From a checkpoint of a small transformer trained on Wikipedia.
Size: 10 layers, width 96, MLP 192 SwiGLU.
Each number is 500 + 50 x the weight over the matrix's rms, rounded and kept within 0 to 999. Layers, rows and columns count from 0. Numbers have three digits each.

# layer 2 attention query, 128x96, rms 0.0771, rows 0-40, columns 0-95
538508559569659482382651481489482532412477496565454440435554524530503530529458552426537567586570568472582647506488535443445445543392428507495478414582526514569547621413530431527487497460540474467541527560459549612591523472437525470541488533493478559431516474557553445452552457405458463553
516466450476578488540475544480545472518573473425484530518402513509517467514470516548493516492452534454515473444501514537539528522510488458435533523552497463520458448486514566509543481499538482506552450443466424470475552466533468512470487494555503493483468518505463483550426450540494515486
458463502519464469529433567502529469474561463412468481531457562471507476538498484478396457508537469528413377474431442534516558532516593586429558502490527470491490404565406515425484483526507541538529460507556445440467428550512508516490458471487494469552477533442509499576463522425448536467
497485542525494526434511463488522512455474492589532460481519515538455504498451483494542538494498575482505624504510545488520512452422479465574453489520429486508514550480548455553432536534409553493476586535466571562547483464494550560532466501470479578458530527543569474490497473440490507534
466525451565535484533464465444535450547487486500520522564588519483504520543479419520560560457401552521514563493513509440510543477518528525527479481537401466504499496470486471521536502435425506483517542499523491523519596518515521435496427488573521498499432534522439554467519429474502548464
513444519480552470514503540544474426397547470521455479470463506551487511509480540479498455546513519489550522552506510542518437503486450501446535517493531522459491447424561396484502448508491507502488487570426655380459480515576517540558492528556596490445436477539420401598450512530474435505
494601481406486519514506471564449510473576604507459531592502510530454504469531467519406470457527502469490491479469502521446590458553613470468504550580559453581503417496486581537458478575438544573485447497468526483458499514469429432533466455468468465537507552530476577656369524541549471444
502457539505513530550552474529566525489473558529465529457436514536530494431501538499559486475483601500454581544510468512481539452452575551551451424498574536525531453520506427410420406484574503548537604430456530512564493424446513446564524583524524536488393557481483386447483551447540424526
605480436465503495526472558585450536574508502453528451530461441492482395485476480493444492563502391443447435462584504522544543515490537506491570504501500486538468482496493513421548529562491428570426499431534401507553505468525435369517556506418404511548451497581536415480433483488514537450
477532467371501483506388555440523475438446487479397550498509471494589550426508520503444389426430503570519459507504521525505514508533484513494531486523475488484525528532489560474491422503520467433486505507433453365433486530549568536549485440528511510596471542554530524458551450530523503479
525559583498523497493573437521484448550488486522545479442535493527441474453509442567500494528495531528547582496512510474469517483498491543479497530529484498496582564557554455529480546453445500498466476571493596561521536449369550544511501566527523554454496502517499467511452495560459465565
466513538457599454548512483404505624563434508491504374485545486585519483489452509413535572513615546475478468573506550490552495515467418450609465451458494573472502525461432431510506456502541492403526628594588581585527542482459487520495445471489540473472570495466529513506558526480460554409
408488492481530520450444476513486562486449425478441557422507515598443489589508533523427455533477504381535533512538547510495579468502486480583518467456545462522465421405520538573498507503523443459525461507489548525451427408495489473489546549545471485506539571552531488384691490510560499500
411638514488588423443524517594536535533545503571525434451498442460513544551524502522499562517444501461609592510513461573463453452517435579554490366516533457520529551583556463475546569499509491416512642548379536534491542404456569527550430485499490501446499581528568461397443428503460461459
463627600526496503521448525498558443483511413457481583502454535489506563524443574525518446460549460566497523536460439506566453484498545510438503378446501574541548496563505530490482431569532522493523475487557481466442488477577433465423500465485467428550492557478386591499478465533570571455
532482512487502533460480476455526486527541509526572526545484469623520517469539547569452439525469436526536445511429589402501441472525559466539559567425445540525470488442503582477607504470538486539566522461402508536499562510508525471553490541519528525577533522498461528485396599473528475526
494496502560568465423550429484499534432448509590468450434565499497485559511490521469525530545535519523547600542497499415440475515425468477537476444509476536559557612458541442514482479453522504481491543566464542553571488494450552505557491531510507544458506499541508474433545497481477487547
491541441465432500513458500540552483523503544473528575582456466455461487452484571539469446437445472545432443564549470493483475551500526454457411527469456501433479448441502523492497510582483496559453419475485448467475483556558456512491536454460430484531588497429491497549452495549535526492
476485487513465464507467422502500498504487463559437506477526505532398510498517414526495453511501510521499493498504455512492519476552472457518526563484496528548586501511505481506476493446460537449462495525518507490555552510504564500571504489552579512556406498546521520490450486580495418434
462452520581587528452535517490488527466542518453454437520502507504537488451491540529492487530581571499488506515432460468483518500448495507490442503520476508437466531458483504510477568521502499517483497533566517524485511531465468478479576593524470486429433493470517450470548454459466474538
454610420470484465449541410515501488475464503510419430520589485512482577511507523442491537490551510512521521436484547461443473488513476526570490479510509544545586534544539528556442570462470523513516564519516503601507508402430472499514490521481552470418553511501512427468532551441483454546
452444541589523472494447472481615495528477531540525570454556534425511449509455447469601472494463376544405497543472560480493482577443441628469522527525481577500507479593470514494480499535488433476547547509466428462490462567499424518547504482483575529526406509525419382527502609442429480482
573515504467527454433458415509440503494616426484496443506510456442510452527508510484546482559536535507563484423578501514516587538505453463520517493502498408470431450469509446447481488547600498540465480472438499407409566559491406489591511525512471545467443514559489546461434407559478496494
540568548427535418484538395475608493536442527548426552492520510533444517489595479448460533480508512567469542586491523500541649488513376581435529513542523432538430564536469485621474531507485497483580495495493551508488538444405571489548558470465491478537536502530501476561439561538503482599
609473503556493471495497570554593497460509565548485491450543497517500473547513502534472557495370489388511479517421511564470515517450571586528554567501560442538483469467505472447506523517490498567538516495551468436533500517534546520493510393529495412517468476476479486482445580451549478559
437505552503446439419454494452491523601563506527541514439516454429499565542508482428497413463433488570523546497583535480514516559492436482502617491528495517466431532438488447543421523317445586574514454529482472501527530484566496447459449502425543489554511533445454426504507524451490479478
547473510519540580484560447467514441436485471595466341586492464543390475472532571459558604555514597470429572491538427444463543475548374482543503442464469560503530578493434464486428552543503524495489568531503577579494555471469496515551531477513404510418407456479514439398511469432559481543
631490558511529536438543489540568498451428442530456496467556398471444551499521439459479501467495516506525471525513434450473501481466481513523504501503536522577421473431477473499457441466467432565459477529507484535562557442459502509471500558520494563470573486502482572444487486466505435437
529443519552467563469578518396436563489496465476526422455551461496507498518518476420540463392504605435556560566491577413608478416580523481609539479518526539477554555542548483568458566471527528533550614424584541500515530459512567470477550430467572438403544629505477444442481446546492481455
518494591496488503538365609502452471585586522423481606580561490450575424492602527575455475461481439483474442505497556568514411582606578480456594583542491451304499408575475537508478462500501450588469419431522418457489461511474463486468502500398473391562496542468554583551472548580499540528
524490567467483469421498450534482494493542475542393525409488511538525539460454650436504616587595542487523637441558624398447468452467450456502487420584518449535541482446522402483551534447473570533592506539551482577600559482496595545553489517493559529484443486611495441505491513481568488618
580521482492405523487456551542498466521491424494551488450568492539539514530500433574532519519535456475535529456452535575520519497488469449500467437486445453474562590458568543532515575478454446517482592487497494468465541480522508462478578457447517576536486543573433503547487623460525439501
430514452527471436501504412517512479452457436497588558462514454565567484488460457460557499537459492574591399496522544597408483533406462454455450526421430460467541571522485511429419499483499532456452575540562451513584534479463444613562566551484550538437387525583548411521512424501450467518
516472507495484530486526605464503463440465656587455478495497564494553472547494548508468494545663433432601462507495554460477532419529533547418414480459511542502436498431517493605627532509514483591472542532439570530503522486436508359514572427460401511610467520481481545485480550513398487563
495498557519468645491521459537411602528496489527490491546475474523516555485574482509479521417508455433478484567525442481538448527532576488440544507486582506451508451508461483516606488508460470543637464454418533501509541555504552553508542484559476548525518477479526569472478621547456519477
431407450468432518453472480484467513569456524547528486445498559589544569475474556430535516509490522547591477491471509554458495453571482464542500504430481468436483553412528501413421461473597474537415487576515437569502554539497508607517542483411488545392471482595462564547493496552372428517
452513448453459510460452427507566539573458457464491563470444499547541476502481392566429453549476476593503489481488437491479516455498501479484365532493444495481492494580472454493497443509576509508340629496612505524588539485431481526553496618519509496501479548552466438452468538529565582555
426393433493434562478445647520487447532553445534380465508508444509494473530477545491528577539567517425503505477471471459545504441514533576495435464431450525575497621532595538489534573580541593549457518554496460497486511427477539505559505544507511439503569581510550537532546460481506497574
560495577468464436551517533475462543518476514489513469461433507559501428500504476502471525477563439479439488545439497470486532539511534511449517447543502460500512549575396512472516442456624510543544554474525611461501415501455568496535504658526420501416473490459544460412453587462516467554
517581548490515560456474560509473523515495561454466482480465571542572535532413611570512530511537424360452503509526488476424479484511533497599527459509555510524497492455481496517496560515616481637502356463415493522471474549502496475437529526460376528480456477525517459508488531434542497437
473470504436491508471519495488481489523464515499638412485525462549564531497421478464547501540467511489571349541478557567477600457424420517522516526507444523443549519548469489533393527466496428475440519581635450491481517522485514544454601521475551618461488483491521509472546469634538462618
# layer 2 attention key, 128x96, rms 0.0814, rows 0-39, columns 0-95
485456474440441513533491515526474532557527472474539516532454532491510499490530478545481486446538466475471440455469476496478553483473557493489492489455504507529475479527459483489479494442492537525520448499522489498436508490552494523446510471465501521497492532486478520528521504503552535526
445537572441498540444551507527437510516470458514548510500471485510559563505555498498479557458533453559525477449499473471440526476491494512509510512476483512469504479474425504458464577449506542486511478558463462480543557495513506544519502542449495515483457476512475469512514463453485512503
456491516515445524472483531557455520529580566439409487559508465393520493478455565453514502507519454491360498459556490572501398408533510379516562513527478580501507407540425416544510467479447458495451489359534528499556390556492392489530598436532482441494471467551469484481501510586562563444
559484494509467529434538464449546467545507437485588416410534430533545489468427552534429560559405498443593490550443586469441495470469496575516528534421464527528473534486546511534439527465514564556537514578447540505476489496483523593516434503582527537398431539513478537458493465525566474482
481440484492467515469473528487421495475423569452542432511551514517539541471547580464494542504476501535525454488487500567383499519457515466460495582551469626550514403523569508401465490453511481503515611557511490475511422463494467584473489468464478474468491449462484526485490604502457540522
558507488559489536438521520501539557576482472486448555502471450596497565527511474505505564570524486496542431538556493556574494522485560502491524526515506404437507557522473485477505539443611519501508491506499523523418503412528503535444461535477551495533367559544467559479477553440495545526
447480573487511472452540510498512459570550445481445531555471508443490502573459503397575491509495503541469434528470508533551461577471569563492560436471489465482591445484414516412497404639524445429496507405444470481437492596450466553566478496538482464541497521555528541495476500483542528555
530522513433463508411511571416669410506469611467613322493532495560486589470502479455510517445500544430572525435453539596503547434541425482501479485524562505478510510488505390492472510517499575562499570427486450461575535437488506466386457544532508544504547575485511457443445421472425527493
428538471543484470569422553471520508457510564587437480446469540477516519461508484506575535501449487519436502520499468494460455420509536535463461473482461481407514551469422448531539464498604449461532408440459453544542526518486473534562548415490423521493517459431449555539522554453502550501
512477513551465515581499555441495508520541525395532519504467475537472484483509610416436606456486546494534520590457451489479578488451495528592470555603462544463458553439481499523521518431469502503553560509523499473521581488610514538507490504520504434429481419465465510490530483486557546527
491502511467546405410501431380517513581463517481576407402617479546434540528471572494412515532474560479639502533523622492463522567414466567473386371493511483552547549442520448467487425398564480605541529587451563539471597429493571588477371535529599482485484571470527545410591480484515539492
525469500459521557544561528441485491489529527549526418445511356446512487464449468511463519524536565520563472471487420433494509465523521581489562511484506525609436490501498464432481504522453497463511497490510503555550558505501554496428465472485491593511468497474368460441481571423464534551
473516544523427519622476569524515478460496500543481513499463479514486535601477459490517493447478437482500494424548428495484489551474436528517518503452499545398510479443533449463390474520472518561517523527454506565504564387538435620436439500592505484489563502487503514537491533572544456575
418482476516381549572482557565511514503558545463370626560429591502536423430571419470585415428510480562408507564506456518559465505478563375451576503551522552544472438534426557534568581607532407478484385432632399340593458604534403415537588382511430268616543477469469489567498493544448541489
610447453554586556430589454420610531502494507458583368474479444524546597573534514444478562546429560434594547505501518486446679457478412522522436386484530537619475531490533455491426491481477482566605511675538516505496519360486529490417398544547521465495465455441537428358490508488541464481
590547495571460459486529517508426521543464544464523528509530388574516507488446536476515487462511582540461509527503525484506479537531481531438473491401521480502451415511501501596454469559432530492507490483581434514418525533520462562525461510540513583486504448475562520454553453420488441491
582511470551647497390598460364482444543442505518557354356538448512525535497508587464365598621469487461644469510435479497425503461456430579530434353465470551533480545494611511535448488456492538519579594656513518635540599414458613583415469550510587532404436557438538431478457514447506495511
391398492611479527532475519565462449404444409491510532525428595559533466494561509463558502452494526566467465500516511541511453558539567429469538600523487417501494516519475514474595576592578480515479467449513463443540452525517539456596628433518365432534502526545475457522531485433459510495
501479492515548529522522538428551468521541559450537459481520522414527473526486540498501424527579515449472406450454516489507453539419479547490584527515543448442499546593515552511526519496509392587463477499472446521461457412494516543537560448478476435483425491514495495562480511418466530544
512486441543487536437541515439483506530488518509518497513436498475471511515505453520440513519493568460468509458552452454477543523497529491492438526408435464519473491489552532435471454425504482476531546502427539521464500520443512472504511618496475480461483462492467528490472469497563527485
624461497478515466471549511485526454489500493565574475533509498475444488495507506520466473427486529445605520604407523399479589545434519501560432491496457525509558411473489518468442418455585532454547488510511507487484599440492489567490411514522565553481473507419488454374505523483624469486
544560490449494539508429436483462466488511428537485442510528468542532551477506462595460485448488546471421494458466462529543447553598506523621598534521475532565472556506464547527536512521582470482527548414526495431552410564537486471582466474495460436564458508477498583438392538467484494508
457554512441468485522501506493508541515473472518602522502549518553406437441545500538535519486439558494516562425630455553460515506438494552450398429504494570504478522541501441507420487424508478556578547550445477403431570425499567397446509505474519505515474542536508451549414490438566521506
476491464571448423503455555507562530416517405469524492537566491485565419527586567501509526554531495591478522480403474463537484546494497509545469495516523526499551558503451572586426574555514528533525555500554469521451495534469478507522572583465519452591457462496491435560453584478529513482
526431598525581438444550545498494468542414473460588478451485429547592590510492546556449572600522505458595482521439548519477493513534469474443513476506458475569559511464512463472448502438464559492612507426429527533520524499464480558554511447518644537483489527464440520474505487563492461439
479545491504500504493597463547537527531526501515515521398528470524494456523535584519465543504467493484553544487483514436505498527419481546504432534532565561484469381531508442477405515491517502427540546558409524465544514482504511593547532531610485516421520503481519483423399527469605464427
428458492493476488491460560542602489407487477495406539536421500415479483444442432531489473581596529495369525565522507533486550522579439452442475523543557469444426510480415510567560418446532471514552479478512501440435449557479443365535544451491485432489569495558437464514467513504499545434
469454499568454505569513520630445480452533519478534485618506593501512477522517557518561499467496466600410527471468476525594455522528468465445541495556481462431472508438453532470529416572498459493389452450463461463520429564505426435569510475453486515482568446535440599464459396359605525435
557452492490563487530433567624494520420489421359348556531455499485511428464631518459481489515514521498376467417524427534510496466541566511481504527515479421474545441512493453485570463646452445483486476483526422475530504548559468464588570441517420430512516459555489455516430516501457513496
541541441520526454450601536484550536442422459531534452376563430538442458498493554550383528550523506506599521509499508450517473475469398562421431475466535546454517501461595524513418461501500530532565552642550469497537628489474563527492421578508611548423497522457494475511432483476526521451
395552489531453469535459533573491614437538421537578566494499488463550518640470501443564446466526411473442498460591533595544440415556559495437551635513535512498569560547438485515563496574462499478484481397569484445482427504526525421613547488449440546514446448486523575543576507588518487475
471438494488575507587470553482448510508564507420439470555453432584561495488474534532528550438342513510454459534480549467504418421502491444527493471446450455566581501512508542498505556543510455439480538496530537482493466541517471565635480478563472533519500462538589521585544546524490557511
591528441522474494521491390521503427541498526598463521452514484416479525516524513494565477500474604459465531524466542518501451473460521460555515543497527543482484503463552476605547423502523472479546471508525619523526446495401459490413467530499526517467495612517512491521458571461503440597
448485527439422502458508478463462458576447450486642496487488467488464517597480559486520511518520441522480465500497441502486464502497508535460493497483465638466514446529550524510470488566469482564517515515544497497511517396432478533454478573557502534482511538543485536528388504498531498527
507559492460485449548476471514502494484428528494461603533418482424576425629532518501543466511475538566439556453521500490511472514582503440504474472524483458488500458499495528521537489579531418435466437439448511463550448480467443430526517506476526450509535556509556498531537508434487529502
474448477471424555453532472519542512581485468443656498509404518564415501485502470520507442488539579590559557463514437499477562447413552444574415428524507470507498503465493507473510493440511546450482559468549587489509541489467507598530400569527414505477437559525519460490460533478512514449
531582480469460635459547517413480503537465518562504494471507485552549614446441454549477478497487487527551471490530424447488502490494491473512495430497536434446389539469612509405548414514559480467482445524538519486392555416596455496452483471444559567446470536545494510498497454560574481478
539418540453441521427421508478477549455529619450461511486535540503528512564525543523570543545492520414563397532511502480425530490492456496476518463517465582447528563466477570562505544495512477555518413506507514431405491483545471521504390515578546468591505580506456443540472509454435540533
449486549468423478518500478408482498544448541512603397467507483486578509551457476520433494485490478544458437506578499369478483439460435486462597467611510465470469485499486488539526469596488520493456431459516511527547477556439451519454524556519511508515488458578532443443497509500502461591
496462553423481467498465552475414511577466445524563477486435521582419507630439471524453526505459484468544473529450375551367422435396545495518459543504483488487468538555450564570506495506459434474490469499508476425465419510550484536454497543514426454464467445545539443524567615489525483583
# layer 2 attention value, 128x96, rms 0.0568, rows 0-31, columns 0-95
483659481467509555595596591530526558428400424630506564547432563536504393529439610582431505565539530619479437540450498532487441431548437552570537538564412549497509499430553497493601516481542393458526549521466408459523562382421524529567441409544558480461465478403532490546480487434505603592
504449484493453508539601501485475487418517330415429438595382402506481584433480559492521544468390384421594506554617470527438535543496607506461481463507429475488545491501467603517561547492440558454467474502471457483494395421548557610642507445520486468447523525416452419486518407569488576440
545586501463537580522497506540511416515531571501508491474636493511518574448587498525510588474589433451509481612515551515502403514472582411397421520574464549565397571529466568421522462481533459522518533562433485611492418502528558513537391471378577387482511514540551587520547527520592427457
552461454492458426588449610600523535593531466477516477423429485530473397564546454539515532471500546505479506593498550563476451593528544496481419585495490494633532570459559558408431517535545467599434519461517574549370424489552610433507515611518384510410554408497564525421419471528490512553
616597582516481471361503528471600480543486454472586404481536445456492547505426503466569416615502431515467551469500464505580420546552464499510499558566434523505563458425458463663465442524511390420534464446379396608397498511506533517586585534643448383469460422492478451493449420485483513537
502592542463388679480374528391548521406591507570526551404505373485560495494469560598586568506455522544531523435493386564605512499467480483457521490582463464425404483509441526503443464419489504558422419490561522494476439470466536463520609474442580506539540539488457453440530493395527494471
442472457413532406484577529473579310480552431505527508524547473540477598545562492562590551467415462504361524450453460545557482411514536440502447461430536548535560456421414440580513497514544433486423566584559500433444423392486473562342455498552496552451447583468671574445446475467500482404
471569487589564620511482446490451537431558545560553457517560482598442520549379489390589575413421521376472472419510558499430488462485493484524550529533407523538554521527533551486497501466517415523441508408470552511470513456538399399599423558447499590538513531515469507475500428542381537579
527465551502634447554489486481580429468574545595557483635529474513477494528621463484524507572559487500596489477450508611569575497477517534485621455420491516417593487504586459461607468455464469500424429505537555430497553536603494480556476518447456454429510427452477547435592371508536540564
585500602456506446626432414548394558455499492504536434553515477488522456474448394473618475578544544534494590514494544458466520497430435494507427476424489505548490423491479488571596594399494575486421542495461426605497392597545503591555551554443550450557613443530517530450434541491541547553
490466610506456427475559467425483492493462502433534489487468540499433539537417485498415481438522483671458495518546584635481478491580484540479541627460437508520600435519567576480522478408589633483627484535514439497401370450565426426536539522444597546473565493509567466456501527449460482515
568529561443488420472573499497591509552483508502380570514560463458498467430435467495559477509499461547553374588561588427544487458521464494576607567581489627505453482414503593413448369495418543541446499440491639428627581394547459526410428473491459419509508462555572424377545468477411463573
478516481491567327442463545602460582539356566508559505518438520465475411582462511597550610518491499581519446556559513586406503474433526542435478492475489539445459494591483426543458457586493477495522487563424483563490475419471507532561506509576520393542582544586428619469502366464452503509
574418526537594557509629435616478391445523634565442376528476482555612524528492508578513507473459517594551455518519515509677402592522595462544489547426582490506561622511475452481501423432485543390525519476527565572462465482499500470555564531489567458430490501469414477498593621585509502493
494508585490482409581564473582552570506472450500389527458565554535489477490473468543555529512569594483502429484523395426465545597444530476539435630555553588382511472603486420490558442546404500498464455496443497548333498429527480507432558476434467594506434520576626359471461556438546541480
557575418562437499462537524466569624396582451480430408523511577477546465638547514444576493537524369511520542600383495615423589381403507600538519473544581514453500455532519554441599415583506534507486489464508561525482499493403522426455589493485640567510506555437570520527467567577472349526
491514443415542612490515416543513480471450577491455496556430471378646477480435522493465461514511477475520531455537483561511526412465426461471512514524662463444537414489496510638536500555440522535441562533388499482471482475636536460502520527446500640379539512638503472566482510596548466513
527446508515529479555434528420545383448435470525502530488410508437558494520515513487370531434470481420464475559533405418542566448413498489523591488578609498554471522576430533521378553470388411414648579411591539534479496498505437527559557507446554405504436481568553481462421475478471378514
524560507477501586522532497557479542530534446367410554503422495583459634504431560601486356403570433450542440603463467549501466574465484430487527444472519565559390385641540488500561486432543446463455604541501480494485537427510493527432534516365436442443504419399474575558577475483486479606
484470513432465419479555521497461506525604507458561563527552438465530362519531426530463458509435529395468465500553397535558569548525504467466459463557444397491585472515422465478493461546500550439610497512421397537547527417524613468581409439370562551485452498460641536553632543606458625598
547490488574523556488506534489550449594548552437469501414424436523423462545523477586457559520584557432464499610547564608487534531467469518403618496596520574545527478377394417526528527492555519548490470534535496477595443484479491500497458532506485496641443472426557491443513549579620430433
412465583552503496559521501524487458512598487545458416517493592490497561430528431561502386563490603462486473604529577451470447552533533495574502514560505481418366572471401619563360505370477485432508549557530486491496468466451528409476561454519475612594616519508501507521474448519514472642
450583649441481466454456422441506519501498503567471503525420515466517442469644503462578565498468512555577556567437534573510418459572557490451440440567559542523502559494407523474603635512488393405412489541504481473384545424557495614460550447526489555537364451559491555551616508515460444591
511455571453555507543511527411443466503565468515477466432548476662537487423468587564464554470502467563511476455502531513515487442516421573366388494492440393559497477537505596522560534630405514490546458398466506491551639543445445504485512525587481487497593541499626445523474537454618550610
527390424592584447474539498497556521480553458545591545459474522480434507411372434522586529478619507527518553620528548468446500540546522415488616415509557433626516455573463443457568651551506488516555504544555532496530463541419496551485523514532499590398557446599537449563522549381458580473
375583519372543497514517550574523515500527482521470445489384402591374478477521508441498457453570548504421584465410532504443418455385509500581517497463446463436485515552472444559485441438554517391486615430472518475454562567554566446501561529570474461408547539490578397505485557459386508451
512531526516443434446500483558351421482504401557507416471529523473606567501370434535392476468471590488441537541445438547546428472530485408509490449556461553509459474481550487517548581594497493511512497472516469494422538540497516501463383564470563474503554588526508396512551433548400403520
601469516476453478451438347584519526589490531511582486485494497576582485500419477522474360480528519468444402488310486511466536507589583554524540457486457406497495552514445547457371561501388569430443574562348540488522443461506408498498463386566584556482524479481451501552489491454562464438
457408480494424433486499462519588555447445429506423513421546517393439549498506502517488499565542577414516589454451524469514589462549490558459476479440518563602497556496519396560456531537615457469462483482494542577466451489524472396456538345489467451498584559488468502547530494597592517510
564494448420584501393448433553437549577558522511509537531460555488507612408445465446453507397563586564466529542590440399421570469551437532437524484514529545429656532471488525532547446549494451514472419442530511507517461490479569508525516470515690450590532497369526567434499463482478489470
457504614535599469631481527454476558492475556424558457421474518487504579537539487473523460560513438536428473517558486476447487423477651541578448519469566554505464582512445476533453585590665603529491506487459473395481579536555512540541507500452574463489463531499514530487575398429503552397
532489469695455598494505530490558416600410626463458500456499551450485483421472433467436608434579533552448502406553439516536448543429446556476510532479392498507541479417492435487484537534511565456363519453626427393417633495468611528542552350453464588400574502473498473519476453557467447497
# layer 2 attention output (transposed), 128x96, rms 0.18, rows 0-31, columns 0-95
597477465554495432564550523411441678501493497481438555558483660561507420469444507455522522462536558504474458476418492455665485602488516458480526497388633476607494492405406520543401324502421533505439585530496539554472519527523545465502487447490374389421598401436502558387448501544588484427
524539448611598534591522500441481497497495532495511446476552356541494464446621557412515588632534570350478486617447431528552533515432575527376533498575494407592492479595394485464627412566585560537599372495521490582512516443474512517464495503488600479602337394524432511506454441447551518485
506371407560361531421511593500533464495560604465442524470496335536536364469500534397436584428456526605539511570477561404439520472575483428448474508422500465517399420467520588501580485611586407516511514404467540464497392521512450469550553563447421536477537486536523355537395513457471513602
499487504538540498473453586503656597497483476456529484379469419572550506559486578549473421568512377506514543541536564549451472398443461378509493470427495512455492551558498512440545418364549468682447549554423446497490515390640530442546564504470451356536501558473551467525510489494475546554
375471499545536559475491472520386538556602360405440501421523461492599481416474685445586547482556542470588469481428463556543430463542504468591453324481401484577495504385568563429571564514608534452452451522480515489508495433591574546434508535440432568476488425412446732371583433521499587512
605493442415470509489507595381445633515435615575601489566578448500635553377677497444517558430457428434455407538522524469468483400472505500553488521487556437497513525469590516518406547546580418408452450494579479562484492480482473428335534460477500526420542598512480625588585498449578521533
399478360468526591590525580469525435512387420479681560481594527615498491619521537514600460460606441586545558509432538436582456487446532565424503500518489565528539485584605579563543527691501545427548623410477463594476499510369477555456545489492494473608572459399615533549459554547519511529
446517548389506515462478551566518536504492404395514525452609467668522416428489411449498474539487517444400435531537424548430558478510473506477512586562491549500596458492560539476429436478388497432547514509631624475417469505541473527591472465426593544537478596443516589566362527538425463463
477487479374557538521486470549510485528403525489456563512364488573460476382526626520541567563545483524556503517433510501492481595447461569526433496620446482447498406619465466587392474556508427533473495343544596417401518465576539321527353486423387526541447511492543444531557520485454498439
497561597299476465509506534440455446518464414392479469518486498450536391541527518595575542511543540541515497417538508674461525437515446390507468556589386464435478522554564385491537353561666474460549446402518509479605461481532528497467488591629576440424534467516571501462534446433574566537
479464479470503488609554476437493563561427506432560482480505501409455407442556362547463562657566505543457535480570583517463444445541419640480577430511576515466440454435520490627622510363521394487509536564491443493501574465520480471445568498504594538513436458378403650563444527557641505503
452381494530434420479369505615510313465560498461608520483543546490576563402479616489560434645496535539493531433544529460527520579484567509558552561559617393463449477425452393440450413428516504566516519516585519500562599520400422376517491572482404594456404454433486447524443510554473435460
472416565502461367522506479592527509511475506451462521571619522463391478494518523413502512475531555516432577460455613578530326535537525488437530371445511552445537453527484490458416441409616623528338572506553467460528437476617516555526423532448588506589495535510421456532515415392459508538
474611508538510494554495523451459552541598507567305617435464521598666555450554488602534487551495505570541503565481657599465367437500473523502497590509491431488495491607496486556669499439475423495471552356522567538508558509564608510566485502433476674427489400565525422523423634541406488546
467449582469457512399440567463494432499548565517457449506570567521514459590576624474468453511455526611557460444501479587463468383466537622436475483447617529347593449529472437488512607570418470503565648543507512575543544495530446392504508446501579436579435506408382632499501603441510567531
606365513589600547537571518607573597463569551534458454501344473513502485605505428384556205500485512512426552448498465538673544528545386502506517508553470636576438457524492453477552499482551501441537456457584527493523581504455520461534648441673477559472468640509468479438468529389585442468
554550478406468509449389420493581533631522488501424509569497457445489390530506505555527513562473525435356487469356406557453478510513530531538447544447513590607493437605523533592521628595490528419487535581575528500590601469468443568456433590544410497433379523519612499553448557476478574610
453446470558437431448467351579482488510506493552493441507492550620457647460577536539475496369628503488406479505507456451433472417494562454497402574438497593526465488399515497470517569412570529580516424459545515534589463642475557488587454503545461532453565384509528538637410460400594379621
583506563528449536536497423497386621434426510497532494316533486452467611517422453470468517469433498543454414572457377510472520515372533569480531461560397542576501474512532540496535440435549416557534628463496586392590434541476354475419488514533456437494392448479339330574367458472516567538
493534452471614506420556482470605435469599595462490444413481436438587436510465406580395514476541567617467402537451531453492547473513416540435338487511519516697591522468348555517481495581433530498470475443456425521603515556441550426428435535484464470583518450390441480461493436436427557472
530456462505405486506512516436572509387570516585617494502456515531447563523446504381488645564552474516440533490553477543488523465490421390488451478538527375534434551510595504445560536523588518403466531476468482434527496472508494432593553463448407451649468527453499429556510661375502463488
472498525459558659385472560490465510362538501574502542547525534571571495559465387593473523519527482559581556556447551407515417440538669418589524575518462450411513502396474505475485350491457586522447444574571545483545469514514586461442736619538534438491445468529482537571494517511459464520
527475581550420685426416509491407544513421332444493432531528448587468410594533459522526510495532466472523515526537476477525478475556537518518537488404628482532497521603565531433409498584550403606427521339591473590432521578493551442522564593418450604464398427416533483390524474391617563514
550493484495517573551544518612588447472454607514482436555462560464558433510543498462586620474369624458481393451619470389584550559376492495475446494484578511392493554440514448489486531527566449580613478529438492470625419442472589486525562417389648539489551386406480490450550487650464493481
555444577491484565460549408496479494473498535388534506541542563446537462535495536538337517565556444413452570521545534558449504544428512416406597466563455489630593503497518549574443485515457481485441639519457492532586544520474392466695564611525528593576606394608490547452508608567571479410
449449461462449493582501454500524523469513418526472634331472634595531486647516486528470477429442435521606494580421419546514532502479423469486463518533396486418419461562455492572486481509567510511366393644555634574545499429538551516511386531509684439456559499483502582463518574503580507454
373603398461401556515442521472436517520552515409469489471525388531497541594531420456495504555494605525422505435517522492638543534542525481697523521433432516507524504461455511449551553451518432537575626524544485604585564487486620585601446423570475471537628494501501462534495474452455463494
481549589566482639617501458435556569513439523418469453639466454425584536498438504582446479414532579556417542544562457412453444599472454376502578418516536445370455515549384583383555501506445548411509472552574464516476540611510460459336496619473625581513560499449514480523462488476378525630
494580541465509471409519568558389526438539564605473644419503408501518535567459519484445525452526502476549552339503599523522484541512530543540507479512487589564504547530428504401496562472506523507511511415481465551492597455541538374517544530568573513577460507523564526491544629634506500620
446511406503520487549417569578514541464466340527501420659387535429456534487520533492426494482523668528450484399514513439371517478453429412442490464554536470590527444424455425495527444476537570453511473327492539522453684414574395613544557430576483485398555525467428463501526568442479514450
470471472541480445682534452523548452510509460529409476562563609435474360534550500531451554516481426495543610538579489535420554428469530583524430492446366552400497465551437570454432542474682528524523428536579399600467439615418360492590516528491418496526449410400491446552432450466473552457
506493460433529437464532540510572535370413477465493637531584436461548534558465499390463507570466512330476673535585399464509540378472581565562377457512550494454446628548472536536541660353424413401453479528478487494520536470489520538517428538426379465395580476533417492468419551526544674404